Part of a small language model's weights.
Size: 6 heads of 32 (1 for keys and values), MLP 1024 GELU, 14.9M parameters.
Architecture: LayerNorm before each block, rotary positions, no biases in attention or MLP, tied embeddings, normalized queries and keys, attention and MLP in parallel.
Each number is 128 + 32 x the weight over its row's rms, rounded and kept within 0 to 255. Layers, rows and columns count from 0. Numbers have three digits each. The size before them is the row's rms in percent of the matrix's.

# layer 5 MLP up, 1024x256, rms 0.234, rows 259-365, columns 64-127
110:117191221138132119127149130104115084138118120122141138162143116107091107182133128143162147198078121189180122113150118149101089129076131146111180158148090117109146144114148084189177183148110099
098:167119077127113186159104168146128122153157106114137179110094123143118145183156113150122093178084102072152124125126143133105187132122093114091075092130132168110123128130129206123166123141056182
113:141124149142147134178116140150128161148160105102133117196144186164143067099128123099164107151127155132106126174126093148116102051087123084159084187169196047106090129160129109162103141143200110
105:090144138144190146081112122131131124127104150116122085167024101198157120152119162163103079155114144123118137184178165110116157080115130153109093088131130125136117086148120150103111111170114134
098:166118204119145155154151099158112141096102146116110094118091132085090109157096148110073132113176174171092144105113098169137050094039135124127158145127205153150124083176109144092120118116134125
091:120102097067077125136088070126148143142107135152115173124125146153071133125114135136140155154127102190151122131109086131149120168100189086123123144073080115171103090106121096132077139150139160
110:075128090079156140084171103110104079153130194094030094157130141115144071120137089077078117127028118101112120185201128142164121125125116136150117059113130113145128148153103163140085179144115133
094:152142073153102151122122141110159151131163160147165156203141173086140118129158102156166143151086082166139133052116084112137106170109117185086108141104158121087042075135161109129114135106149113
103:113126078171095111143130179148128151174126142122133154130093134085149160150083189175127120136088100139145135127070132132130124142159135122126116153046099077137148164142197148158085135079098141
096:139102173149098140113182157063122182132168126109217089155145105121165123132119083131114145147130126158085154139173126148124137147077102153109170159115133116162106164098137143144061133113125089
101:145119120157051145131162142093126115193163142108149136125176116059177207119123110127110154124131136114127161103126111191130109134073131082158103120122160173087108122135111114121187172143126184
100:151140100128179145138131133115095128125130097132145133119124148045110116088128128136109219134080187118082060160116157152130125185138188138141139150128159152108168192061120169097123120115180130
104:102142138133110160096064147105166138108110164116140156140128116094150125121127135186190123157154159106144123121084081115142137079145134177116150133112079111125064123163136184107075102156144087
096:148137195155180097120086114086162101134134124110115111130131134126134106107100141206149171108116195122163142184148112161114172104142124143099182079075150094091109085130099180175092165124106115
103:132094132148100138094142127160134213110159118208135130192051120136123141086145154137166114154120170129148167116113076110135181120139140150138167103174064093142161097117115141122168149070164201
102:112152200119087139115136151120125145121064112167090117076124149044108122148160090123086100095197128115109115088077097146110092190089104152137171132133120182116119161114151161129075081100110109
102:081157079124118189146171149135139184097158126134097176124084129127161128132084127088151127099126146117112118086132136122149153098131159121133160130126119153148085078093154117123168137180145100
095:047077105128168158078109160112126134099136166098095188146166080111138152127066104154117069140126122137145144096104144095156186155094111167132150125093120083185125117064156125054200166173172178
105:141125103094115107105091164175115168088146090161185151168141102136155105158107147114170173127107163179105160180133129117103107067083144138170082151144105104075153150113108158217153085171089136
098:137153141139131150213137105129105070164149138132081127218104117080143145133164121093122114137168102093096122097117142090101071141077134150151117183108120185141174086093058147159058235153153078
112:120132101117098128165158153159065100137160062178126096122125131132140147168117142130187165165145094079115169146174143106154169181154182129127098136192110105108112024066165180135117123112119150
093:153143084129103114124161086148132116209107150162119100105140133139165144099123111112094092157175101138089128205121142128154133038151110114195160153120145118146143149112052160076088093132129111
107:136158095143122078163166099128152206127149121138107113197187144096097113198099084125176095170125152090154125180120145132115118117161064109109131162131121147089182078104116146149133132235112130
094:089077132153153095186089151071140130162155113165164142117130047178111133092111120127159152202097108118141124108125118104057153102159120154143093123137117209148123083095203152107157139117142164
117:115135090148106116155153193107115172199145138200141151131121094088111117066115114146164154124092173158086068101157112111137126112135093184126114168109127113101161174124130088057158160088185125
111:103097127145107115150110125146118122160162153112096129162152137135114197131124132163111156160081141131144098177179124085104137112120115134195174123121114128179126141087113117171135155144131158
090:178133068136105136164118102129144151159108108137164111145151089099118151151159136142168157099181098098154159127176131188136094116118109227064078141139130152098153081111188138066159088081109122
089:123104121161155195181131109113142124170144148081132119081123188136106122149069128155128080081170099120130136170122120066075121118146151079120186152112028153107175149155149112095098119098101064
097:089090098153130134100067076144144105165152116119157089114119165140132146149098094082123139123090097176109133113186141132126098097167149132121157118137119108205099133108093187128101156164111147
096:137102105146091135123106121123062158149113160125086159147098118112113106078189078129115146134095102095090143165110109170140113137093116124102169133120111114113130170132093114062062129097135086
103:112088161059159148119148108071132148114117160161184115132136112133136118101109168142175137115171055131084138165109117180138117104182103106189101139140108131147147105103125212089091143066142126
097:095151067100157149079111139098121163110132153158099157117129100152127122147157168160092176161118114112144192113115126119160155111169138167099132116097182125178079086145077175127071128104095144
097:116093140138087153167144135121141160158113102134142145108160088177137160098131101137205093141121087166093165165120134095107205148146147126107109115133125131087157175121123132170209158142123066
100:148180151124180111140070175064136140109122142105094156108179157152141146129086105203135131149079139153184166147181132177114112098106092185144130136097139152106133150136176131129138119088201105
089:140141159128141101139120127131127119168146127070149080127118162131113158117142121113123125106079131191093131136104128133214073108079116123119090042139174111122089082133158149180093110083058154
104:128142153143099131149127105125137131096100121151113088147114112122120120195093106127097128165214146110154101195118100122080168117054101166131121148148123095153157091129123126118107143139148174
092:150176101138163100171145054143154174103134174171115088119117061138112125112118094139158156157181140152118079174088132097086131156128125116087130108118094158193095132185164156179067094094127155
086:159146089146110170119140069123118161130152140134144113159150162154163172091104113124143121200162096108136101172129115147157138105188148126145180172132116132166110144157130159117167106183184153
106:125117108112117114136125146156160193090150131122113165109181230166187123126122086124127124107122109164145116137163152089202159112079136127136091145123090110159149066119113169141152139175073164
101:112164118103108124143114115125131135205116072152085078149104087161163151150144123154123094095090108103149144135154101173077170123147098085152058091120077175156119091067147152126098125103102112
104:112154094082095089146190167110096152123110125123141143103104110086148118068167134146117088108119121115121165086139157095087067161094154088105201138092163199135156142155144128131133202123146147
101:092152185101163099107154149156103145114095139132150150188126185161101142086129148125144100162141084166198142169096107140153097168153127142180150167055116087129131154144109141138102109102070083
112:190079125089121102124133139070132110164125138108116148122161128144168137134081133123125099109132093106118099166058208143088210147119110140104087181119135163123144128153178132140133084058125145
104:118166109130113083110106105126142178118143106085144094088160179104160147129119147112071086112119080110160118118129115167148052149116128143078116192167123207208110124122128089129151143058128108
096:158113077149101090106110129129121158176146120113121082100162098182138115148177179130173128142123119124136098051155151095124046143182155123142120131121128153188129096098149054128061146137181158
092:127136149035155119163178149109143132173148099132125128104159152148104092124097172139116116071184124098051133122158103133134126123094161112132138125110129123087119096169208136127137149133099144
098:146124157129125086098145093169146061166125084161096144061116083070123158128118120106135046168111162072104149117098114097034148163070139119094148118128169117129154166104141162106129093130170080
091:093133117104091132151104100066186159116182127166136129168116111100083141167112165116081129102131193165132166089113071145160137124127103115198137097113117126134132088114089128191129121128174198
101:124156173144168128159170041087144162095169151133150132073157125097138118150085145144128160160109113172083102140090132160091107093126130132145130118107165082158141107117127147099105125195132101
105:155075189113092159137157086143074132090086117143136156117128115178104171106147138065188116096126119154166081159172138116154110053113185158232084141125099137165123150074174099131101137141112125
095:127167157198091148063112102158177164135209148146155142167131104121171105126136075132112133131135106114101186166135116122151130130167149138133134102123099128144103165098154098155111153132116098
108:141171089143129160101124163172097173115176138136091127110095074157152118089109133123120130121174092219110163187083143130122169053174133146108113125123128126106157108146143126180105112102094097
103:121122162117126186146111094166158162175099127090115155167108161218072152189171093135140130125058133104164118193062123163125215130158095096066148118100184126139111098126087075137113150158071127
094:147145158149159126178138107115153101087132114107088092090112148153142120111077086173049147063191070196108148123101207127067133109151171076136071136133079128111128045171138105190115107110175148
112:151183134137119135076158125168170094109180162137148125152108064142075101138103127088198150115085113120100121153172125151080167126128162119139122130116134114141056112126146117163123155109142043
107:072164150140097113165139140115177127142143134103120109154176167122159130122131129096140080132145142230146094136142160119103086059170139111142072140113187148119126075141139109100082073182160160
100:116153146069144114158124167181122158150161089185129118103131061139048101100183144182094071172126129118145162112094155168127089144105082118118135161141107138100115149105138135124151132068124185
098:148139157136090094103163088143138175208096145075126123123146155071121093117076125084045114134174127149094125118183131116135168122138145106152083121099113144152121118038156088104054145143104128
105:112142154152122136119137140178104106128126165109116132115099124174123182157135166133129188112132100124116096132155124100136153073105168148141134128103084175141049134063117099150110143077105118
096:101151140127107083100121154122176145119122153127081114119107127112094194128172096079130184145108144085129107120144132084123128092148158142166092144120140158146106151118120113174125177105150116
102:120097155191174164187094105123102114086062144127071184106100086169105171088122078117167070155115079077141122090091120142146158142156084165137124123105098138146091171103164069112078081154091157
097:077117142111152084166143142168118130116159134166150168088127086153148123156151157110082054115085128171119066059112088122109133120111118138157157117131149132095106113129085154141144126126106104
097:099111148096108132102132197111164105122133102149169087154128125166139091123146063126075113181151200095127167123173138156110161158128067127144131043119090158080137140160141090076067129110142118
092:091184115167082072142127098078128136164114157118110128092140146102107110156197164121077132145179087146057129136129165171114135154164160154113208137128156111108119111105127120109190140125183135
109:137123097101077148165128124182149088173115167097160116103122120144149123149122122184120133156100096086146130119147098094085151112155139150170163137102132130070187142127145139169085119149128098
099:108106093164103096161147085148106164118110128187124081123126202096096211140064147088136140095044082150125107134153154113133122067158156177096118174130114209106155117171089059140140165156116092
117:171057110160114163087149076112096132132122129142113135090100124118156136112113097137154207142085181162156147102102177125119110113131191089075148119114085111120137154115113105152155110123106156
109:105111113153138145123138081138105096165125117153111190138106104102176147033128149129175165126085198154082105122071078105137113089151105104104134189116123156116092161126137102086079177147099135
097:110104116172158111098131142197161087073154130143021140137115152195072100139181101059107110122138110087151123153108118170126141143145077169159137124139190090144148105110174140178075088131140105
100:121153130105114199122126151131100071123151159092146128102167176110089166140138057139147158183101145156095137133121158136108086141177176109121137137096100137140154149146112091164150169164113103
093:122129138078148152128148121101109125131093089092126145107115162190140134106151130100128100230128103119156075079124088088102072112139141125135093143141166113139145165127119156192091160126087116
124:149126112148076129091126056151093111091166133116122095135097181134126107123123140176220151163098071147113181170104098162135116104110112148144143138118118139191111142116096152155099143140098119
104:135154134084147115097110124192132130076076131099177164098119093166060119079102101108178075129118087158115090147078062162189150154097111153167142122108092107075117112149088127136127111104142069
115:174155093117109174169098118096163144135093100179120121174122157096101109011110123146202114148095124126099116172126109130106132053128147148135181148110135131183110114166127138134149110161075111
102:152092149121137104156088100147143141095084122104068112092100178046094160161098121170085127133118052111124112096119160119087103158111130088148115145129078106123065175113165058180099155140183096
088:118114204128095157145107116170137172185101124193130180120171159185154107149139148100157123183115113129153110111058120066148081128133162144114130077124134144093098141126160072109162087147151128
102:152163126119121115204142159114138207111112190169125075184119190106092096139145088074095154114107082172109104125156136147158099172089143166133116140126128166109083090131085116156110127146095127
091:098122118116108094108081126136110152162105151163104109120082154144097142168130146116127119123162110184122137168117123095155168129126150113103170168178074161107148099143110204131196116174084068
087:133124109121110137103102169132095123189124104084164147146171085169172116141113142111098100091169092151087096169126157088168181096098105076123158130141152152098086086142154181064113091121073148
102:128165145097120127166092132126175065113156125154128093116099129104152064106072157104187108131080098088122093131172101169191163142135142101083193107131145105152114128150151104160140085127078125
091:181155195153110154141071118128163128130134083158180114141144141148110142120072079177184139138099154168137102094133160089189133088154184142129139125114101170090161131093166141109167173135150161
098:171149145147140094163097128059094129168152150166162178094095123114132159139106107159107148192104138129167140087157134166177146084113084127134144159138144140048100125108099074095114169147154124
106:157114137161150100151125182155150101109081108095076149102124155107123131126107112185119110182126166201138117090132121166080133133087134109143129133092150148068207170143115170144084148148128136
110:141164151117110177156105114130096137085127119140174128147145122062124163161101140127122105115100137104120169133133149076090125128160144105116192155175123163099158093142101133152099077142094133
095:153121105135148172119130075104130095139116140127175066135150101100045181129143179084129136156095141132063076146059084118079125141125113098120084115140106142102075133136070183183079121136178136
104:135095067088125070144117117160109094224164156187185089148119103166101126096110110126159175092135074083171161118091124099123084115087181112148128105156094104100158097154107090157100154122137103
110:143128117127078066158144112072138140158088154152042132172150175083135114160155147085116177102136135189165091123147137050147108096135172106144115166129139171170091132138136183119175133140108099
097:130144131145089139091118132137191124173132153168108145103109122141126183147159126186122125165085129164153155116114162092061119053079090166168139122114137171123120094099131234093124135169091068
099:130187163153098148082133102156174149122100098172157130146151111128104153102101138084104155134080148170067144179124169140093113155081151172104161107109122066108139124133155106145160109132055148
087:165131067141165130122084090133157142112138144127154167135074140031152114138092132179108114138160120132123131151063107157184114098133175129191156161105099163112046092112165174086217107133190138
098:129086149123141138131149084149104110125157131165100103097149123095153116117103133134095097101155156143179148135042130113105108105073119127154150056171104130124167083142166174172119102124116195
101:118118037135106160134117059129064136137160095153137125046133054130150123095136111139183102099101142136133080077132165165098072136132142162180117107135129140144184114097185081134175076097146110
104:113145159123138119166129109155136093180147144124161083134104077113112101151149147124125151116149199164140122125145141195140143134118160194093131125110143181118192096068169142132120200094127171
099:159124096200132134191095162133195102151108160097128134099204133137073155115118196074154121110119130110123163065126163152196111070155072188088173144110192117133149109116178139149153154157070149
106:168141080130093135151126127174150099158121124071053142132101150116164095130098156137158137108116183123124124128121091123096086145064046164114128091143151056133140081117174182158137148157160203
100:157173157105145176112090120082135093086093056140124055098118149139096158143102136136122160135149122144120135189100145155154112113138154168136109171045173146099059152098124180156144147139107147
088:084119106173173149115108195102144164152116151120150178196075160131096104113149089158127126161127114106114101131133107115119138106098081094096068113195120180152147122155126113115137146105113140
097:194119116164116136160166180100090149126131115139169092164114116146053135141147175130127105166143115156079073147108105110159164133095127174088146080154130121179177133075084093102070176112138144
100:136121104144130130158119160102115201160129162180088099166156188127159102117154095161165128132112124116123104135125136127097105137121195167192115129127144098162162125192096084155183133117133137
121:144115137110100096154071107181131131163196098140120143125145109095090124140131129120137129208163118116127143132116105126111111067140114054198058094108142129098209118112111147152138116070105151
092:068178149121138177147108156125163161120177172099130198097106146121153149097096172145134130129174139159122115115157162144128124101070103160139131091097115119076105106150134170086145169121119137
109:129098104109114179137163099100083109173160156060137166074176112160181122069164090114152143094129116110108116110122159111075133149126158101129096102183157140182127139119076126136155130154097168
090:128156135163124116100155093107146189158147105136118112082074092160199130176105144157099132109095102156108136101123161129118128139118135153131102159134091117121098177056150150138115129134174154
088:161094184118123109158151108143069149106117178105096146150160142095115129116110092183122126170119139130102062142142157167092196114153104130128096146127130078118149121117067115120142113158101105
097:153153131149066158148131127171162143113148185154115086143143144102101132131150102121171108169137111133118103098168139183113153188168106169101175146131130115098160133126129157130127098174122129
103:119193111134161121078121169148136131135102164162116164122119143177108132188153081171077166117092112154118110114097157100130114153109125156135186146155130110177181117099111084155114072129124108
096:212093112108173098145121065126154119158147107096087123143156085137103142152090063130174110048136096120134137194199168146141177152121108134106087119092171100082105127157117142155138120102188179
# layer 5 MLP down (transposed), 1024x256, rms 0.226, rows 259-365, columns 64-127
099:129148155149091151155111124171180177169100084139140126150198116126115082079097125131092095132235144146118155158156099179143152130104136091140135132130065097119133141108076104088083175130122172
097:071109143128097118239148138144118115124128085109160133088167140146076162155137101106112128124123175124094093109095109153121134141137119173154112175144128110145130093131087070148114172121118124
108:179113143189035117126120113143130110123086123110118174117173062164141094132087147154132137113153160081174119095118126132144132117175122182079109131124075138144126089114163136103119134098087117
100:173245143159184088170133174091121089082160125109146100100180090132151126132109143129172151115119149115115128130133104083133152109102121150060117124175178197131119105062136122105102177101155161
091:078100106137143174166095173116088085136170166166164182137160152146140117131136087129153126123190061089161120125137150114126169125162141134157119114135110166090110149056073066162113163140104152
102:116112138111175105173096138117121157099133185131083166163135124106156167108134096070156151181113100166079136122122130099121163109127097100116113111190149177123131116157129115103197108156090140
107:151120088115133162121136124135125117078113153082139167087153159169140133176081142137195146175114103190076077105151200176184172109153147174112154152143153067114124116078159061070114136099130169
094:159085150146085125126169145097118144149160059136143112173123137184070079159164172140105135035100155115115168109111122084146142107124145128137116105122126126114163133132114110160108133109133194
105:086051123135160147056117154101117088062158103142117114170116178132118120174091069120150113104167161135128173152115118142114089220123135156134112111187136048152163125151109149152121132126108109
092:149102125169135153162112104127119076105072146138108093205130109138175118118149129096089114169156082142149065089127157136072061140157103110156134176153100130151115151168147165080144100107143089
100:149171130153114121141131134108118088088142110116070099161121156116087173109114110104112135122154089089096082117099139089115131167179122151080162129140173186139159133113171121149093107132181127
100:040107118119102156170126135101111158155113128112101152108174157140111152099144103075110101068100138159149127169091088144102146128103178165094116172107138170138080130122101138116165140165113109
098:117115154077108091162139100127093100070124148108136145121091080172081123135151125192108125128135075150134093128163189143128135133099142086115091164121157115114155054178079159098176107134145097
100:180149148121148069129113102115148125123124139086213102081129134170160108161147093161086141144121144124148100132098150104141084094053153098126140130201135082141091119130142128102174139100133190
094:151140156121158071173121120109093151091171119073169186202101090136106107168114113132121106099117114114133058133183112118124102107095095098107108075113152130109115198136127148165194130175135095
108:097088116177044160101066105166135103165172154134117140074117122117145090141162089147137116142098055181148129172131071121126076101119076133135122116117157130144109173188146179162068094122174167
103:124125067103104118157117135056106133135142125113169126130163109105070100163157134151123094141113105095123098172125124141139136162085157116140105178159121108117143164042131079118185165131149100
102:085145152175149083140123126102047129154115142200133082158073063173147135149074102130077116084165168109144085108116136088130124159138117168131133157187158108109103109119115164162095102108158119
103:123174152105125107077097133095147134143137156120142090138099099175136149143068088137129130134145128112167089129149164088102107100172148090120162157157187120173150140181081094069128140103174212
102:108107196162140090129118056075164121147124081141106127111142126100104119137207152138124132158143102161133148105197116125158150151126155173181133128162133152136088183169070060067120107102088109
112:106110115114124094136118089171146079160157182132167094159164130109139105169100097116144118080101123164129134097144151123141093043072133119093115116096155104097130168111193108111111160177080106
098:088072125125069113160100076127072179150147070149150158129100114092120130195151153147166129152154186115090130087088147112120116132118136109089159166131052164125150117117105157151204180118156141
098:132111123069155117170125147030120103198151109149110107109047141129151125107127137110097141118163092150142128142093100151108090071093110129099082113106125150098144079169111145125164088059144099
094:115100074098140148110103116133143148093135127064167122070093134151124167086152121111187113107090101143154105187172227159151107124194162104097145176176131174204075170086101079100101132101142098
107:098088126097140125091129138163143146175134117125121107188132155166117162169161083130107094104123148121142118120154152155092179117063113141114154145112131024118097181118081128164128129157147157
099:179092184106183097122165074100145133074132184080122108156129158145134093069166140137174181132122151138060123183183094155128121101126099080127122132169145127096130184136122094168170111124155171
096:090110135103068106096090087157096108143169074147114181103133141139097152118172059128159114122121114105185150079146086230178142171144089177121108204168120156113056167168135119108171105118152212
096:154077113147128147158122116138133142109143058133090145123089196118146158166123101114121095155158076131041120156113179104111166134168146120143210107092157138142129126147080096135080135137170156
098:141200127090094123095056126167139106114048159111118095114081116110150152154120126129128168125150130180156125121144149082065124110093132152092090087101126137071145131167150128141111152154080119
096:107095125146164083176136130208130133109172177065109162118179086132110108104134103130109119170135122119125152148127146112137154131179204069154158238129123137129122144137123092093089059100077144
109:115096126134119126105117132166188105148141189080148094133120184129161164134082099164146117137092134101149105141093106178125102132174145156131100132084133070126086088093202146025080186091090132
100:136093102117127135078157131130067152094120122123104126115110120058164053163146107131158104165175159120103108085116147122172118066161110123173144111106131134114138115139144097106118123120134193
098:192079068101122075125134113135144199074099090105095131138102171140159153155127134112092132120132119132111197118087107096165124100122100085155158194098132112135103116117097161105147064097173099
097:061095156158165144156139124150132094096122161126101079147105170083114106097119152111024117086167110150074116157116086169141079133126061114160085101104092097121148103088111137198054099145092059
093:106137077135185066109131133187087122019149109123193116091089050178121128085144132129069162198083142112158105170092136135154074085130111108151138120156162157082135154110156112097152095126156122
094:179095093128143140136151147126092093122158045134160092096095159146098083114120213094208134111158161079130153123102116092150123145119168177122158142142118206136165156124119130093088088079132168
097:160127137098093087178144110121119115121080126100175162148099119190123135083135105117091114070128133117107127071129166163101188128169143102110139120154189110121138131124164099202134140099090123
095:140150081054187096063117133148091158105120127148108180183096183171163142221119137110080122106171098131158151066132105129137113148115201123111141109172109159115141128115165150169156163082122190
106:173122163136109120111156099125172060097147123098155129126143109103145157123129109191098078145120142100121048106161112135187120099145105145135187145147177079170118082114164083127160093143179184
098:148138122090132128140165127108081141150090150092174171117188153103089133128166158159092124164120128152163154147165095092092099143098082167153181124168076188121141166160133141070158048111124174
100:171160138112111107146106091117114104121159114142144109135143141128122081153105051073132113142101104122167123143085082080067174079102135180112136131166097130149114112118187177124106156206125095
101:143114125141069151132145153226099165200124104141134125134147129130152182145140090157141146123132141120140108103148081171164145145121083149134103086142123140099158118055157091133069018167193145
100:140143198138191053109125137130188142116101135103151058122139154132173132077128135154155165118181178166117122154132113125143066129096087102155190145142154123073131137127120205179130112145141126
104:146098120117161161126151084147148096111100088105109128169154159111171149125167124134154220132147097137102109136185144114155134095148085120119097150158111086131138100174145039069111170195130179
107:138081179194134169151140096132112217111133164138117133109063174130246102133119117144122207111174158160092132164136124081066152109157156153118138172047117155161086108101151097113127128138063146
092:175105143128124129115119096125207132171076145105109121183155194136146094121129125096043079135146105106192146130110110085135111144154172061126121126101115160156123102118149152187120139153151141
097:121113140124146180140119114118125142092136135094145113186119118146168127093152194095141153134115075162140116172078052161127086134133101129110098099116121135158143083138134121096097132143097084
098:129139132093143180150112098052185123101183148087105157100092162113157129147132173133120116080072106166029125099113112116150114137177122119088118144162091162134083151134083171148105139213107140
095:141205118111158088130168132146096129163094127130126166162109180096097116084140094101132117180150177130142113073152161109125078137139143124114156135190124147108130169107140158023097139141159153
103:160115142148141116154149128107079103152133083140154116135101113097146129146076122116177126153129122098134206113143134150107138085207115122058185125145146152081161132149082097121166117088140073
099:100087146113118134167110073151117139087109081131116189146101146153126150162117115101081190170120144153157161158103124135088189144146083135090101100079120159161155168122137176125126181114148152
102:139168106075146190146180092151145200137129095141064073174119155113156142049111108179158116132101144127088126143160071170097114099055093120164097086076135130114159134114116119100107154161109160
093:126133094134093130112117074118173094156152163132090149105109120178152140215122135150140189118138076126099106130144146143091143070163172094166135140145178127113068076163149135161156093131143175
095:101091086068138136161140151079139166118095058082157080141130130161091148098145196136102172157111097110147142079156092140124105163160153130117163115154123111164165138107139180124173147145112095
106:095112169154124122067113058127140124143160130155154150106074164188130144104134084147086090147117093089139091085233196140145102113146113157135093086199124148122153136088145165099136114130133115
110:102147144096073125182151064116122132095169086096072127059088107158056132137148163203070157127138122115141134145138108187103138089152113054087190100105109099130145087147071140130137102160119171
102:119171130134138137127121127111195086119132153078161134170099085125136164115131145077162101091144119149142076048145105092106125136198172095138081152108130152119152188097147171090117117134134097
105:108111118117102072141146099177107173103157170138117150110103136108185098112106169102128141153116173108092096132142125131165145143166191093169132132118162165086125110137089160127139083196140115
105:103133149115154107069138100146151137190126160105153047085144137139078060169102127095115113153106121114114169045105117143101117149156094087132148117100163166094106098091114086163062105131067125
103:102168119155099176133087125162078154151174069142116107166181118165125183126073042145116103135093104122134090077110121137093097159136192103105149079155068131118130159154190117115136131158187171
107:145100133096062120099053094158113068127106118116158122108132094145162125081106139099077130108073107073179118098163096137183120163125107159135090092126160166137137141088075129157146157095070175
105:117137169157078150155181182091162167097130093094114123139141133102136106107117126146111130088113133169129083078093159130163154092095137158129103176151128062156112117191107144162201103122149157
099:078150120115141094128115112069113112175078133097119120130117134089106146123203174212102119096152116144110136126129100090205144105135147096087164144162149080145104095141175100131061130119131168
100:118132116125068128137149137132139145139148144086117156149217113079132101122127096096136098143149156125138090150087168112127116216121192165082155152125078120106131116147128111136180186115155104
100:121140172143137113060139154139101138098078135116089124137106111121138145121101074084120160122119141144135085072162185125152129180112197132162156106136145108157058114105084174134115119120115171
095:103168114115087102122079066137102124091141167083124153101088164139120110134154197120111124102131166129142139132083052189168105123169137107115135088148142125136140109132140126156093126104131127
110:129100109123150144183146195148164117121107125125106125149137140166128140152120138109075165158163133131150079047136080116116102130130120092159156094098167152098126104104102149190097100156176121
099:148153109068127120118108142066138164149114150069093087106068097144085105072171111116062153118157136095123127102140111139133098142137159184116142089151112179120134106147129176133175122135136074
104:081120141094090091121080102172119129095060201143103128144154107119120176130117128129113190119080111122138143195120146136139145136114204146172108111063139088131192103150183122140076136138163110
101:066131069079170086174138141145132140085101101149099108154090113086126145122152093082156170121117099131195100103137051101137114121145076073132114134080156124154194167109148081186089146101174122
095:090147083113083107139140154164163138100160110113151162135163112109097072136129101118153126138101105132182074146124102153171107113123144123067142111139082143173149166097177122095089151195109103
118:157137090128142176147108138102110125112099122105080070083097130171147136102211101130099179182115102184090113145147175143112139124117122096119101112098185148082056137141141130130092103114137146
102:153144115083159108133190144142169140120164108109043108123165134094117136153171160177089192158185244110173133102101113097177086094121137108069162157146125144117125118117188123185157149095097148
114:150106141130094126100095183144114163123075156134192138148118131180143115121122114148170135116055160163111108154192139115109098181116168126128064120080175120144140209083143187158102183129075154
108:162115148191117110150124053137134175081135089076162155125112151155133107117114122128116091108109109112154139047128086083088180152162132086176177165154106107106171098135113186085092089109180059
095:110113085084159128152123102121056122112064149141143115120134111177111117108143120059128145098148093176127093105096171133081146097204117090075141132058150095165119105128140162109071171088175085
100:152121082098122144105114106149043140105123121098163114153126149167131128185105111176147122153111133126118175141074115103135119121159174142174141147148124193139108183096142118098125126154077143
091:161141152097155186117139169144079129139063063069070100128137097058136206168101126140138115099197153102151147083063089094169114147136137099171109152177151153147211130142089114107129107090155080
087:168158107098152157078119148174143135105061092110110107093102119138140167109142166130114114113104148094156094152112131080111132179158073145170113181117124118133147120108160088069168150082119090
107:111159134136114138102124153119146093163163076122128140077098140091093141076145148116134129176128138129104125180120130110094117120070106176078141103111117133149101150092145105081126086174105067
103:146081197146118131138131096092120134116115115141136068101119139186184102133141134160125184158142125130135171123128129163099114137165149132167192102155140192117087124092126104148124117142160145
108:128143093099156110177096155138134131165129152131167095120103171104122126128168145079196092091146153128148184179154096079161111125155153089156110163173138124150071070139172129193173083165087101
102:154102158040099094072145072123148084159101129133180108121093129092083099160098121154117166129155155117108128129124112137097100158148099116113112167117126177134132151126126111062134157179119147
108:092151163114143143136100171096074166181132092138075116095082126152105093093167185129141146099173084078158114102124145120098107121148178152197119127158105164205084124150147172061087126144147070
100:121112092100141090146144175170083218086179168156176108149111119093107168133151131117112083100117100125177113109189125108121112141118147147100164143113122081098106085155079099123208111096135110
100:068123114137155188159132129104139132159104179099155122108164092123111100117109129087136153087150119187154077118160128142136132120118144180084109153111166148103121146142112123118121114159119118
108:092105138084148177069099166127122098115082145155107144149126161113138075121144098190090081073105186132153195118099175081073144104098092164134166169140127051134123146096074157092104148138086122
101:103164155135173089102150115135151072169171103148203154164160127099150143062108097087101079114150161157096089141177125102124179179142112152176109157168182137090090112150136116152170096157112200
104:164152072133162103137127131152082136090134097123152038137139150105119167150169115122140135169113192145143145150063127142183153124118122156099105145130138117123134189135106125151163151124146109
100:079116188126090093054167121136159160103185091126116115115098121155196178133117157151130162126114123163094135137139144160117106156093142137122146106135074159214166119107135157178096114167161179
096:136078083125107129174101124116154086074092123142135156143077146112158102165158124145181148142136132090099102148120112094128133102192115163105123140169180179151115184150150126058167146129128071
105:083155133188167110062082103060068136128207151097151124117081119126112170135098085120167153113103117135106110121141121183139113171063113163098126146135202110157094176114115109145147097182151106
104:135112135103163162145113089158124110107099156136151087137137182103157184164085149187078142086113074098111103158129171118158081139074159114132083148123099164222120137148128145151090190162117123
101:113099125124143085120068100131091067112163159135077114101125100070125061124086161136125107224166104123119094123155123113095141128111174130163147120121110134141178136129131123167118082102096111
097:118142166149178131121128089097094185107139078136089149152155113142142139098114114120154126147113118139057156101184140106126233099121085111144128147135131195053108152131126139101144166106144075
092:118125138090038092110166150202173116145107179066151150173105156169100111122156123163090125104107112132161144098223116098122162145135123081134148104173174099152149171147140087135154126073130141
098:091087128048127106167172169116066078069093179119153103124084099134129094127134118154163116143168143095142172093075101151170143146099206137066134172180088126149119171105111161145115117144171146
107:111070124144157107156141151119087074157123095139120113096103125214063142165108123172081108125115114114095139141056142101155155179143108167113109079094135106105163146138113124155079102143146119
101:126117205071127134127125140193116125148149120182107116084140138150088109182147111190120145105103134115141112103089150138090093186215095171129083112083147092121162185128126135099153115130162175
109:089133126116198144104146076121113144135110138067119093129167138116131142181152164103127140125100124123141070130219186115160122114166102139094096161106132153130148197130081091071154095113172119
098:130175084076097161117075172140130135148201128158095099109104100152116174128107199141153129156152154157133142128104168171140124093132105103138085133114094179079087137155168108046105078131144068
105:110100132115151138127132128177077097105120152085107138172102156225135125179093160116147128124141113139155098110151112132170168112136138125093077117172132079134166172094139109089129199124143139
093:146094119113153117115114106114126117126124191083145138136107108150124083107086069121124141132118131081143214122148086124158103165180122161179070125134119185154182086110102138088176105100116100
093:089127094158071146069092061127130145098101156085124134144082131159058142147089115086189140126125120126148171103128095094136121171166147141064138148189115140051151110127204129109180152117127164
103:145118110144187165121173150125101114119058129087137149107131153151174139098108129115102106086075089078140106102106141128113113147121140107173145157155146147112129138143082102096131150189203173
107:109177110166126117130109129075106153165126078133094073143178126111101142129139125117055096118150142074121064106122088122085139144121097077077133152178206161152155123106116149098160161094196134
090:110104164125101116140090185137114118074125155154179147156125107124147159193185147093146120177177157110150183106184165114093101160147162090099134149130118116085121174193149184110091102109101103